python train.py --num_hidden_layers=17 --hidden_size=192 --num_attention_heads=3 --num_key_value_heads=1 --head_dim=64 --intermediate_size=768 --vocab_size=8192 --hidden_act="swiglu" --norm="rmsnorm" --norm_place="pre" --norm_eps=1e-05 --positions="rope" --rope_theta=10000.0 --rope_fraction=1.0 --qk_norm=false --attn_scale=0.125 --bias="none" --tie_word_embeddings=false --parallel_block=false --init="normal" --init_std_qkv=0.0218 --init_std_o=0.00374 --init_std_up=0.0218 --init_std_down=0.00187 --optimizer="muon_variant" --learning_rate=0.00556 --lr_mult_o=3.0 --beta1=0.95 --lr_head=0.00729 --max_grad_norm=1.0 --warmup_steps=200 --schedule="wsd" --decay_fraction=0.716 --decay_shape="linear" --final_lr_fraction=0.0 --batch_tokens=[32768, 65536, 131072] --max_seq_len=512 --doc_mask=false --train_tokens=783300000 --max_steps=12103 --dataset="wikipedia_en"
Each number is 128 + 32 x the weight over its row's rms, rounded and kept within 0 to 255. Layers, rows and columns count from 0. Numbers have three digits each. The size before them is the row's rms in percent of the matrix's.

# layer 4 attention query, 192x192, rms 0.247, rows 0-191, columns 128-191
092:170163155153089111121153090101102158084157157153133151104170190151150120093143143184125115075124150128142156121153134185124139159119110112139104146159141067164115107152133106117143084164141107
088:100143132118160152183122141111194052138062095087092122110121081102097127089098126129137100146058095105126125089148173119182115157108161151156107164092097163128168155116146117090129137131169145
092:136154116125174104087167134077157132145168132049115101078131125106127151118123121088161132142149073104115122150126065127073083097172158168165134125120087051137112079148104113136094162108135119
107:157115086077108112077177123157203052116112174132096108112069116124123126104119140105105151159170079082100114104112141109081139134167128110079085133134114162110095129137097144178136188147069110
109:186095125142170111072145106138108103169092203127150108094104056181163096137098139086108127130131145122101139163123173142161129153126145077147172149135131123172095120057122171158084169124133198
118:119151142153080165099198119125137075066156113118162219121069195127152138059116090166118113112112127143108079169115119126155160119103115164120112105183164114132141203131144115100142168131042102
111:144126161145132142159137166129106105128131124085083138104080140151086067116149106123089129110105085123139100112164127140107155063115133087188186049100171140089171147164155121124111146169138098
112:116120132111160106087183132116114109078152101127110115103123157168104150102086129157151058112060060178102137111156129154186125103156097120084137153109148108121148139130088202110141150175160125
112:155096139157156127102137096128064100134161082114165149083107137129117109089099135075111081166111180110182116113115109116181070133143122165101118139117120146098144079152187147110159116147176159
118:097130104066174093112111137115130110174115106155112086113149131177106153156112172117195107097131109081191129061149118161168116116119127071100204134088087095101164172196132093137117166183158082
116:117083139162084151150134158158154121104139157193118100163098180168132173188090142114105128153084162127153157112126139177166107125118098143127160129101103110156118077109083110131144116145118115
115:069099103132144131137125159142068130074151180165116140126113131160100160137113119125147168130132105128204182144068097090099176149085139104133194150098142119156156151117094130113084128169098133
120:111164104185139193068144174102102168109158124124051147131141123163076022131176181105098119109146155161119126130112104130146145078114125192174155050139162121181116107131104132166142141125109098
120:081067170143089118123096107136164107177101098076184124149121137092090154122147162111068126191120111107161115100142111120173160163129091101162127116100104177153124065123131163133123109170090165
122:095156103113100154118073136207141099132192105149144139144135188153183083148101094160113147110137167148085169185170109112125077194151116111120159158099162111154120180108121128184142133141144110
128:195165167131132191155123146115192091064137141123087146106105100149107174125102113101131133122156148101128129189155112151070139082126128196172151105111100137126118161119080053086181117108111165
121:123103141109118139124090155161112133138107104139189127144108097149125113092129152144144148132129097087045116138066127147176141100096133165078124130155128126204137120129085135233109129102126141
119:120141126118097192150105081142157139132175128102118157178070118099129119120131147210109129143149122162092174067184053146135125098096132160130161063139090135134146092106174104168188115214171110
120:156154143087090143104124135068113120122089142131162117098109153168202099097107169102179107076193115124150145157107147168225060092151139146081129113124177107150144077140118183095174176136159101
118:179152141148120148160122105144178146144178078147140141117113141122121111141103072141070101139165163129110088149147127161166192189151118135103116130197109141155154156128102098164124100198145117
126:120113167144175132124136114148133138159142074141176182117108110133111120102158159148094095072185088149138156120164144161136125097129178125134114082064110125146151129077173157153147162107109170
128:061111153094103105123132165115163118183172125153095159181076099141174158169101142098168120149093124160192105110170097130205107126192104090127102149117138126090165106156154154116113143100137129
130:112120094121112060131105108131105121065105152111121120142116136098164093113166030152120131158092130090104127112121106097082136158125131148140135124147072074085120129175122099151161112138088119
116:123101087123149170097071129095114112084075105104159140156147132076081138170139133174161109104217135134162162134142128166139127070132134093166170197141041125107101143124135112125121102162163194
126:166072135129167141176089149178155187106095136128162174098188115148109136110146143102099155170147105137152075202116166121140083114211089101149079169090170140114124127075135157109112104097099081
125:129141193117119133168105200153160126127122170105129100146178136087136103151145134164157168156169181153156127083103150099140096134132098130143129112094080109131086114167112091110209148152095145
125:148154143112108153161144105108122075156105122096109121085109106113151175103081090143075191113146086133132130136114108140088122146157108103096174047158188130119126156127116070104120108152152135
118:122169104139130112065176081143101125110163154107142100083228106100124151176123140156109150180173130141134057133133160060132128120148154162075143116074102118142180113130096106151074172178124051
127:078060100069158137085120129142166060199102125135146093120162126100126149119108131084062101121135163145112120116091141091106145162106152128110105147124062094095136128165110137122092158155178135
121:102095112157140129087148154120181121088128126160184114123108129109112130117148118206134165138154104150123117204095121168133140139127143124142162154115145133065098139205078198137142084176116162
119:037157129129138200166136114131142136122085108086091095069131134136078132146126087091165112144138120142133142140152106147131138114127083141121147117128150140070167133109085134134117186161165119
124:121161131124148157097116079152203123135146129098154100131107147131147114149136100072131131182092131144134114093088115102117090137169137167086138130095144085141137099101121138093092160127221101
106:127123191145158146129097117084130199103143168152104083189088133142103145142203102105128122124121054115139139108179046108131096126133133146121184139158112173153189146099183145120119111144101123
094:103099087148187135107194155128171106124152140135082162103071097110078126157155152169209142128131113142131146055120154118142106172125137109146128109147150181173101148179094197150085131092160159
094:147174064189091164161160114176135124129095116129148101148174124120185140096071128117080162160112100116081125125110160160107097126093156176131123128156128119110142078111077113090203115151158123
113:188134157132112149158157110132150168144087139169195124141118124110159133103115139125112143127075109173111140072126160140128117073121143137147154183188150101088108139122129173133119167163150111
108:122157129089175136130105172074097126161123128121159137096107123136138105107071150149137063098142120167111191091106135158137081091159148179183085073140158125149160093096148095133085137079136127
114:094158196129123144132100166141168108134107168111092094166154091106087087093120175141114146133066128161204129139162141155141112134110128088112125125144137076133166167065155135069125178098095132
116:096150123161110140095089102133096124130101169132106188080174052100133178107164141141113176141103170134154178143136114081155076134135174116076088076137067168098151145096109055131114148163176151
116:177174135124110083088088155128128101161140128076151132087106118083099091189108162160061137098149113141123050175145088120153142115112103150185165102093103133143193094145073146109158133091127148
114:094135082156114170116172115182135067118124140119197130104110122158159110150100151109135151168117115146158202131141079148088104135113142227123103116124115173125099129138162142133145168173152105
121:175096172145138133176119146112164163189095113086098151113155089142148143131179128178121129108127082135103063152109195135175165185081177120130130148162066162135130066088093152138124098140145111
118:110153090190140120093111102120176183058176182112116046154142121144171143073119139088113200163114106169077118153162119127095165118116129098165149079151124103093175129121152093135084130134158171
114:089173168137159157155102151095169198145167068119123132158166135148117157114122102162105133087086163176126113120145147167126141117178123142207090128126194135169181077148150126140126131182143129
120:151206142102090097105129069092090173166187080109148092119197112157205117113094136095153144106080135113107141162120103179097183134120069105106076099112091120124161081125149176146139118151126133
113:129156105135067163133149211123132104138101088135131157092146176135095123161119136149094162099201160121151122120158193168157147121154120192084111145115135103151142188103102093112115159107110111
119:155105098182134108142148221114105101083144119131195117123081160090121126105114136168122140061116118089113171175144182101120049098185090128130126107125178128099125181102111130038173157130125185
121:078127172120111117139176065159106111129114146161178098120102120153138136128146097124084128120097149165087140157151094083113153112061163129079105144152164140126138181153151084150186153122135126
122:165165150132077148129128170181054165129084164118170101147109139085108161055131066142104121149088112160117119160121082111137108129104106105110122118064145151170063106052132124123155134199146174
121:102186107171096200112130150114170129170083169137070102120116065107129115189102151162158074118094167119090153178179090098141102124130161138083102207092123163116157101146134198133154110168134137
111:094106156123150123148127118084158108153113105124142138134097098137139121179135093172122153147132126121121090120184128059109143159134122112123164138081078129115114162196093142192166201151116183
121:141139119152102112136134155121148072128059169151157135130104108137084094116135153089132107164138140092113065088116098117129139116161085169092083149121192100189131128146140148187118139122151131
120:146228182089123180103156097121172113134129159123133159081137090094167143142159106114124167097131201129146146140121153140154161139084124096088221151137130092099172101155093148143113140111115092
132:148096124154128176102082187117169128147111097138100140150148132106076117123160096145135169106165105131129150169133068082126081116122168128109169152119110147157176168159125181126108161181105121
127:173147167139152219123156172135133161138090111153117138167086119128107169173106098163111165141127099120070076152112147126118146187167135143144134118050112168136181101141117162175118140109109078
117:112106109101106079075107085089129130139171092176143114124092161146102108123042149114091124075165084170069097098125095205121171138110091093096100122149079153153169118116148089125086148158097103
123:102163064131119163075123162120148154143119122180128183140138229136079148126050138124168058095153075102143152182084164141174103123133135165131078119148150154085109106140148097110112155129145111
121:174132107175121087081117190153137074152123127173119153084103107158104133109167179102129137125137176132091137088108156113100129137141090156144140090129092055063119164132115126175145097121090103
112:136140098104137121179060096147104118111125100111126064138145173110143161105133141138106101060155172137156150092106131168167002186157169104149099078175172116082078226136161121102094092143125135
122:146102134126119130099149206147124146075115137091128122128128080146157101148149171191133134093121140119104181158117145162160123122112135127100177106207083200193162053162098107155131071154090216
128:138135174144139101135161144120154162129136078170105100117056122148167077116139079055131054173082125141129150051104076130106161174152160114097167137099100142082134131133128162097122142119131220
129:128111170149183150084126165174127124091131129138122068122174114118145136087111082146092205089183153127109132136119120213123151096114191115116121133182165157140125114060145175176109083144154142
127:151131173067102073173098124120131193097189083152098129078170155112166163048095127130133105196124158087114143133145139107128111151166114119153179144117134082090118128130128052102123141132142139
127:095182081135153195101123116075138094135107132127153197070120080140148086101126121188159151119039126212074106094123122085150135106124104109095185121132102134142130131164154132136142099089137148
072:084164144125127128102088097088151141085085133147156125150169146135082115121055123108132133166145194116064165089122141127122137097111090115078099104116110092065072111146112081120158124119104136
081:126203125139131143135098116055160130136143159123090180120107146118119126091168173135156072074111075132207163068130172114097157151165141137128086177167182146120159194117168086143092114069158077
090:178112120141135167130121134181078130092151103050168106051063123113130170121151143126154161126088110150116142134110082180155145100131161111122089151143144211137107096157125183163174121132166144
088:106160188129169170119165138141154071193129088107115110133096159146109133099114094146168113182131122108153126147128113144113117108142158188126119158180183120119128107175162123199097175164169092
110:109125138127101158228116135102155160135095121112118133172180179155138083099111132092143134144118119087104196132097163119134124112094134140135122136178133143076134109142160037104106125198117156
104:162155156080144145131127133129104117164121153169080098155165116149067176147160104145146145168072120116101140177174083082146138144115125129123156080121173070090118140113195114130146171127108138
091:196145057129141198053156125107150133127086113148129102111140094139121128079096103125165140083147158127115148094127113133095130121166124129109108111101155232108104101147156145135149156150141090
099:201070122086126120105163113083106133127134120124131149187077124124100207113158141143102113133103091138117128141103128176178120177117139150155117111171126080165155140102140084134175090131128101
101:161126156139188141102119135076147149216132126162112096175119115115173221187162133126130150106120067106180143093119094160123141170076107180073162146123064137152138098137118187145118131098129099
085:098142145068151093147137092073150103147119097119095111049079143057122156116124129135131128134077082135152129106116153144112159147157126101128098119088117145071114117135153092149108145135089088
097:082138094127141107113179050119140154191131154078115204107159140127125146137161091165131127160142123164142122172143157105070189157064075117141108136078151157117148149118146100108186159105114095
098:187162168129112205118147120098134119071133151168120134201129138066099076135108073135118085120079053059067149143082115188120151109112072103117123157121108096070104113114138142114145149126140078
093:073156177158145170157155108132169136109134142130134163110138094113167149123072055171133120125108103108119168141096066194140126115102137084188147101184142131092130120086142187059132070114156159
094:184178155123069178121170109083090133127130140156091136126121143119108153127195146135129140168125149134088110179092127110176130084102114179102106108108166164087064091125179104203063093159139073
109:122090163149099118150107077046159165125173156066125132090194149092114110105101174110148120179172049088079154093060188141100145116098128066090170124148083109140112109112095118134119143139086136
100:135158090160110156107141135126168160130216181206124109124108133129162075140145093084135192111157127131122107116097112134137150134100154106171169128101137189192105074088135148157159089097118084
101:183119148103143212148121139086154140096122072126055145089167172108073151171142085096081122129167155116121131136126115129077086128104150143168172120148085104122083129116131134074117143122112163
105:146106143112130178167201153099097147162111087102131211164165080148175123140120045115116127125110167122153147112195193082154122181158084141152147175170147181145196105139098091123112107090153110
098:133067063087103110157102119145170190093133098172138150130178147137095146141096134126180160145167107107145163117179095167069167111096131214096107121111146088084097212130109171119136139144110137
103:154199152121143153125107171085084126132093158163154149118134127113133132143078142083170121161112140184095144126130118108057148110089113093104189114122162126146132147113144079080113154106119137
105:159110041117190149092149132147155155126140116116075066122144113089063091117171113156143162143164125079096134153072149087099090145172081151138190106127154023111058164178152089177159108116140102
098:138141140147182145113118086099132172124154100119111082110165176077170087158135123158104064115145124139161118114141122194145114161126159142120031133112130118114082126133100103178099084158090109
102:159119079155131141096177103080159132163173155126101140145152161152088150117148108169141148097136134139163107125101191132117097114107096125142127110148148131094129188134115138148144105147081131
113:098153084077169097099170137098107156173125109146110203118131160145194074134076164178205142106120157090134095046110116112112119135100079075136154108096145195146117145178168141107155118120131118
101:148151154136113117107149071065173136120144122191179083114134109132084123097097074131131088149102094078136169080106073101080133106123142105100143113175116086198166135106138162132121144165172120
095:112095164167163114191178100131161080102131150187209152140137104120105138143097171200170124141122123117132183169123075133117083174118144180095124095137083123121115147088098113101129081157123122
110:099148086219154140037148111135219133078087107127137103156096130131099099130182120150183077106148117125109169171128128163099151170189152116141101154137111085046152161178109208106093136127124157
114:165167181130098160104157114147109115126115050148142165127169151082104131107093121059049182124148146087074131089100148175106135120095173095128156078147167154165098181106122165117115085129079095
115:144121139105135117121091134121088229087095132112103125154116150161062128096100132138156123139078093083139086102126145073144053136149106147140077141156149130187156164128183112160128104104115183
103:115096115091106140146127162107173122177148100117152101119130094191138093129191173134153147075154136152097104152138164117177080144093058161112147130180141085115138134096132129157121140106146091
118:099108118136102139091109117063118135103148145135166187136172142153187151199146070134124133132132095102174057128082084117097089139160139171102167130100112097137148112148152121196084098122094129
102:140138133141119128169184116129126085155161126192071127153132129177098117110142121121148126141139175104133126117088153103177128190126096144192149116140142122108148135158108106121137096154164116
093:185140133142143114090128134121118145114170116104132183099123151077089155087170144116134140136074062130127121149169153146120099127168208179142161185195129173175115139097173181094126119133119145
104:117138139076205125079166138126100084145123107092068097130094090164171177137147121170106104062109134130145138219124081130132146109156149112175156099126101115156111132130147111158176134128111082
083:097125162185087173113061136151153121163142112121171071102151188147188078124132156116137155135079115130159174107116126057154185129150097065158126163088154114090103151091078118134121110114120116
093:167128172146113073044105129108110140169129099161159066131134129124148125108126177146137078156152109156161146134151113137143124152093114150148086124088103147191130086034118120139140090111085082
100:099111141086179093128177183089163158150083109098073128118120154193079107169114145152098177116115098115144108162118128142100140130118134065131133132092096145161099085131165135192082144105087084
096:187177162099159150164141089082137127146150156105164174074129097197158131106179171125129143128092125101087158139086123120129106163141156132112128140079169118154163128122084128120142114143132150
095:126126162136143078100092109073128107136128094124105097069155118174098096186109089074161148096107141089092128062122087140159137179182105076134180108073154095136064100138153108066146143137140148
106:089167154101101179133107107159139134141113104176199150113083139148191146132113083141142160108131168113095103178095111084071149117151108138037088131088151137153148175115091088143114106106127051
098:129114206116125165155123113110145116154059090128091100137092102126085138136125079110102100110103182125085089167247132126140093115093131108160200147146105142137150149113119180148138127103111172
090:128173088116148076102098161141142136122066148112125102065112114127149129076120126117143054090149179117128118139145074180132086126152091127121123137135165125174119047140113200167095143063139088
106:065179080185109070084118107118154117076127110132133153104154148166173118122094109162111066141104125110164154121121168150085139080110132100116124111162039143128122117117177189111169148129116087
100:082110052178144195093099128149199091119149101142124158167092134098136098134129121136147124066213163111113086155106107150167130150128140151182155114145154130121148121097073143132130115087123111
090:142152156160107092131078161122189107128140143104109168107200114110111141116164175084140191132169151178169078167110142115194137163126119152113120174077167114135169161151104108061116137088143134
102:114153148135105096155202078095125136121165119195088118127089121113152120096116219172083099088129138084137155096122128100068112108186130148130124105119139089122138141158117081125165116167103132
105:092143078175084130141101164113129115125176088107139127129109127098055088162167106113120146087114111158081134105191132134130160093094162152183172122135170111159168089138134114177147109161077159
109:166131144171152147120136156115096090134160107115129181097160138070134170164173084193128181089153132151151133151147166118105128121116170085097152144036118102112162083132130179123129110197086148
104:155100138125113149138138172157094136093108084125108097121157122128109118128162124091056112119117138137153056158121114124165155166137138146160110121156107168150148119153044112156139040114112131
099:094067108104103064123153097131126184116192131112163122105131164096142105128147096136129238092076097143175125103112119093127105098102181188141152094170097075149183177117144102120081142132119155
102:133127144121134124142106143139165092110079090109131096112097136191137141124144155130110116132173146160147144112183112146098150102200157140153099127151174149146125135126178142140116162100153150
116:061158123114135145122149156096088183175107132136118097092149163083101129149056098171138173104132104106097142126139098158112099079133092141145111097096075122129107129155127163191163158100167151
107:095116143156182136120087160110141149149134095115079135119110098122171093174130165172072173129134135083154131109104063092125169133137073136079118107083155086105156089150209116131149064087145176
104:175120119082168090150136130181147083114146108136103136136114127167116146172114134063139039099123108106152078160177107159117099152076113122145084148080140119138121159127143158109055110094127104
098:141175111163146164158144138092133129027190158078090142097152142155068163137126117163088100133169125126099132116095068087113081100095142132092162124199121110095172164100148098124147100142150151
098:166131155090124053133169154135129120131159165130137113067102110136131084130133164080147095145140134145116119147175117143105059098154191156128195107166083122121151041134161172106164096103104091
100:221094148150131080136060086125127082124098139159138054098140128122145151152123118088128147150138130098143159123131115061106147213153171128050100144136202130162148108124151119154104109139172182
108:091173165109109119176133117134095157127170138185163132112186121176118127190080102126168067190124143138159079173181103101123152159184149075061115145152105124170178160153128117133184065107160147
113:141128184135072117134186170106173152127107108134188095154153123100058102099064126135108088107135128110139121106092132144207096108165222120128170142101136147164093105077100077151110158204100120
107:097216111197070134108166109111122132093111155160088136185152129082060129112116112137135109096142173129139154140236096144144146099145070097170160098105201109129099141093187064153126156104140150
102:161118142106121082158127160116148097103167125130149116105172092163135146156122182084154114028112098162159098153133170118122143091072173141087143136129064064123089148111111133169124155105212110
105:106134101097100118093146087142108140131152170146112123145103094132151203145093147093114100138134072121071119162153146095200172147093107188124075181095106204134185111133088173172124159145149141
106:136170079115162127128075183142120107131120133132099157192096173098129142146140128115127179120154092153095082140093156136148137163053128153078118116115116141139174160125139045160120175108137116
098:190097142101125121160153131153137113104137145125093112114191137201074130151126065174131125173184089142107096134089149141096125093101093132055135131131121075095096065169105111115107120173153121
044:139161135188096096159125115166123131070187100122167126121099132072157096141149097163144131146154122142134125133150172124117111138124102151146129161122138109109087180100145178108148162178098175
058:131182080102103113100149106126156154136137103129119100099138147118152192077147164145173108132122145112153097116129156102173180163164167163167114122082140168112100131112118151178108110127187127
059:113121124129170118139114145070118138091157150119134135100099126085104151128072157122139122110146099115032136142139060166098105093142140124104103091174141163159106049151131090089096109118154204
078:097094080099129128195116165112122118106062156077137078096091152144152078129118154159149150128182109095068075108154131108118085104099134065203118088186108108039132106170147139109142130069133121
068:086132121100148148134162138123152091137094104148168110093097121168148123123113158085147106148068154175181122102145179153206114135145128160153133142138176200169098137137231069110167142181120123
073:136123137100095183130137132086085074150163114103117124107106173084145167082116151143141200130147072119158117089148105092139128173083111102156169092173127097088151132124128106112182139108059133
079:118111151140168164115138156063115169075087117135102095078138175164128161089081116126132173131142112139146105117126133155107152179152153061109182094141069129063138143093153170181162113106119139
073:145158195095111136127083153117133095157155140141190084116120137172137196107160101168152034105175127177142140163137129093207171129108108127096101138119149178142086128162095148089150127167147139
084:148106109099161141108073185130104119107125137164168099186094148180088142110154141104160088083113183144091120125148104119108112111090110136155127084144124073095115141161134217080049103120155152
082:128108146080159057195181108094090116128049126156140062086092130064090118107135123122106125141196087177121104115125132150136119143128149126111098154100114087103102089163169120209154168158136069
077:132080132127131112117109011190108139124172131129195151155127117096151113102162092184122174141110084169118130127161121104121164175095122143109103158152159104132142106143133118112165175193105126
084:170092136118124171118156193146129130124240146066037100146114175109142112126139177172113121115057122155106104161089056144123183098146119116125183124186146137098177114123119148104098106143087168
082:144124068144143126100160134134133112106206115117116165109137119110138086155128108100229071131095093146184150080100082094160135121086127188176136122117086170129147094122101137100076161117122140
086:157118121089089105093117096168105122092137176078078145117064169153113162116161145158114170129083132127095110182104093125099156179169124106095139142128179129153145129102142165083157090157149085
086:117101129138156175106149096135091106143128126082122184104175062178135095182134110122079147170130171140059100149141122176176141117193122136161147134099160126117111123121082141154129147141095157
073:146172165141157081111120166135148126100122100121097184158125157111121104140148165075137083156138167146170119135109089139109148108132095135129071188151116196147066078102068110070134078158146100
081:091054171103142115131147175049130176181133125118123146117123108138123077094110109119100104141055091160123155100098058113117108156105140107128162177151155160176081100080077127155114107121165133
076:077091080130085111142160147145122147045162135182120107129137129110153083146106130207103142086133124159139152105155120045082064137094136129145151146171087132106180114060142118158180146149176127
073:137151194176100126122113136095124146157111135189198085124139162152140112097130115111137140089166156133142163135113064191163172086155104109178144058125063101123128100128164180122167151145154091
073:148214110120102192094109134178085169107195135140090140134049174158111142192138101140113129176127142171097123145134172129087191108116136077154148090177156141153122151103100094107185098175128140
082:091046141125143132091134141128081088182161109124138134137135169170128109112196173159149117112152062076109123119131142059144075128158135150163096105113155165142153177127160117208145121133106126
072:099113137164104116162197133139166105131160114077112177078087168058081098133107068112157211148134158166125160150114098103167135115077126151080145165104164073137168157115089125115172188139114195
072:100130128147097158105081156110161138111144112154141172171177122141147115104210163212100147122091092113180093160110108089151144120115100150091173144114108105127116159125112140126107112184118103
087:085123108118176151198112160171196129114085098106144127114093075133138078138086083124168131114131124153184176165111113093070124094165094114130153141177134121134179108126089134086170102070141120
080:113099150162143133138155164125091093127128138135156152164152119142093129140161125105061147101196129077092111132136126109137082128155140164132059092115105107132098168117109188129123114115111101
080:134174099107111073167115102147201094083124136134156172158159103088160167133111074156141151099119139160147133096090123094098082112104076096080142132135178126183169062136122084077139162126154184
084:051144170100110124180115126122139140072203139187128125211110113122134098141094132122107157111112120125156134143113142124131142167098124125080110151113170187152157120090108097157174230159117133
076:136140152162116093133136117163179127145128135173150101098142186089131116082166175103111123103076199112110172173116087079084138106095143099121183129124115122090137155179100077152149104219093174
079:132132108169125102128149087145153153096084109131142060177142103117202147111150105141135114170159174118136061126120088087116169094146134098149128141140141143130185093123135161134170110111128165
079:124158122126093150213108128097113159071114109152170106130170155124124084129155067134126078149136154123151120134141156066128131166112118161117095124093081164099151168092189108078152155208144149
078:166104146114135161088121123119072160153126146095092092153125187162137161091136102066099156158126123135110129149118149156120094122150109104084108114119091164077036106089116142178157137098138127
083:112165123094142083116129148107145147122117083096171148120123099099157119161112083108121093148112148133141141159075122167167114132105119133137147135112120184067155169130097130139143147149106153
056:151104146112148115156173169061181181074145089144148117122083164125145099150127162143125119072177128087121157156137092165125079112126165136126126135105160132091120057119116197145071098125153182
062:036144089170166112146126164078117084073157118145112104122099098129108139107182218146126131128100163095057106093117106119064136124131162109132093147114109113142047149116155140158129119112220135
061:148158115095096183195196129192106109189142120059090105080117152078182125130149098175102168108128110114135105140090116082156158134094106128138178107141112109113186166156074104118174134185059118
070:148178137119126108115208179092116157124099128116157067131077139110070132101167140168051121119078106144135135120075069117091082153131139111116139131080129142099114131134232119116103142157148121
072:181079135149150088146099157058154107175081142190116184127106135108080119093111170109079065166149107147113103079119126146103099079115151134102112118075091109107130087134128137130107164117140128
076:110178066092112133170082122101124135146099142127083126147100118101199163179140123109142158102159099133131109145108100092107173145124125162168196086068120123112087145140148127151140144141132115
072:155126119218156167120133120115080129098124118115112113123143120125144195102141161095120129116133179130124125100140051147138167159111138162188134056158172174172078106134140173107118113129130118
077:138151142064105158123077126152143099105193095120145180156117176155103095154112065104142140109128179150062110149164065105135167107123127155210096137153102137109112201170073075088169144059114180
088:163086193088114098135214127136098127148119109102125148185097119135121074203064137126113193139112137061165193141113156144109134102098151116126114127100141167133131134149049084150123138087140093
072:169119120179157102147131157100159166097119165125106081105134151113074158107185114094121135081108171160117138140123152143189117147094148092140096147133089158152128090103166120179129129183155182
086:049140124128116094074187094089185121095078166142102091154145176172129104089125077155123149117102130126184153098131183090148137199132088110057163178123204101118144155151161135172151143171128132
083:166095065115167100113125168129094147069154119103160136170149161179154114118109123141136143137128133136099186092108116124129145093075152101144136086177117123123104136161149122086128084102199126
067:145125083152144144157139131097165093124115116111078170123098080109061061153141151085159124162089076136136182076130065084114128112118109107102191139173123118138118083135049135097189123132137115
071:059088126089110088151154107123136083114066133162187139123140079153150101162090108160124117128141134163148138145139181144164130135204073146073080108054129123127127195137106032149184187165110139
077:142129095135126134126172096124150086125119133192160154189072077144108086156105133165153148075079119112178152096139151118124136073131108151129109117158141111150187085137127063151144153116173132
079:129150141082129141150127153117090139159086195178209112101142126160061153105123196171062089107148104123121030142129099113100115133091097119059083104096144133106126125112088080121108097158125090
086:189098114103117149159152154146126106078092147136124148046116085104116088135076064108141173186123086155110114173171108140094091158154092171196160073125098173127145100101110107125096070134104136
086:131098132188149155125090084151095125058110187102166090084133139086101075118111135137147124135132099215163123087141117182067114186145164145174121085107116126128146125098183155098139140159131180
090:096127107137130128161154155147127125158081153113117096095119164133169179132098129101098152163161108110137117118194152123063131159147191135156124123073057140112113154143134135184111130124140138
075:110136105094192098134165121121142110164087068117095162136131084076137102126116099170169076116159131125130111096138139112139142104145129150089099153121134095119109148173121170076083192134150210
082:128170100121142149042153049131101164126132161098111148115151065124166137118090032113079138081074122090121111122106108076133124101113146147111161066171153139094158129060115094056135114132094124
082:143134157114129131123122126160092152080137125194137163159138190153144177139160095173175141151124131157112151162063124103066095122141175134094087095093178159160176148120113101132117186180169055
080:147152144104111133136111149150175096080107178049101062242070126125120098095122140114147144058136095092098094145133183135120110141092104159161130106165139147134172109087151183208109147124066139
096:147165159092152132055154167101109117156103123137114107115147115154172118118082108130084159142147187147095119085125131191079132095123120135166123033086097103137074140093142130126139054110116096
085:085165127147139144140112045122144085075063168149123171188102084122126069118132125168151085100104112136166157124062139124117080144128126131080071209100104198141120149118113113099153158190099128
084:156140157121118202090038117136087123129181117128139120123151138145117133111118176114125135111080162137122154111133106112157184081104162152179110115118097150142178131130167090106111109092139149
079:152153094136077138124120124078109154060116126171104093163088160172155195118125163135125138123123133118068081135162110128164108175142157129131145135163140169125127113092078197132084106146139145
078:163174113127126125141097088194109089124124138122128056121171063127199133175128122163079065131153120144160154115146163123112126116151134135140169123099067126108096121168103111125167113136137151
075:144103122134172099127118140132180118115088095137122164154142101161079114098173186068100099086089086124129136111155103105083140085177134158113204150102154151074147166170141096087176165173147138
074:116091122092118106135111106103210176100171074151110110107067120136112125129080185145099094194134136158119134101125148148117181131127179128182141108166118167110150163151137120188107140139125129
079:160120095151132130171080149125097156143086153075152144063121122121163143131093119106097132148163109134105130133091113153141128100157116126094151127106106111159110175122138175145117134137152092
081:134186029085096147098127187108139174119091124144165109136146093130159180105103163130143131117062155139124091139167128174124181140180103084177170116129099134132158088180148117098056077148079128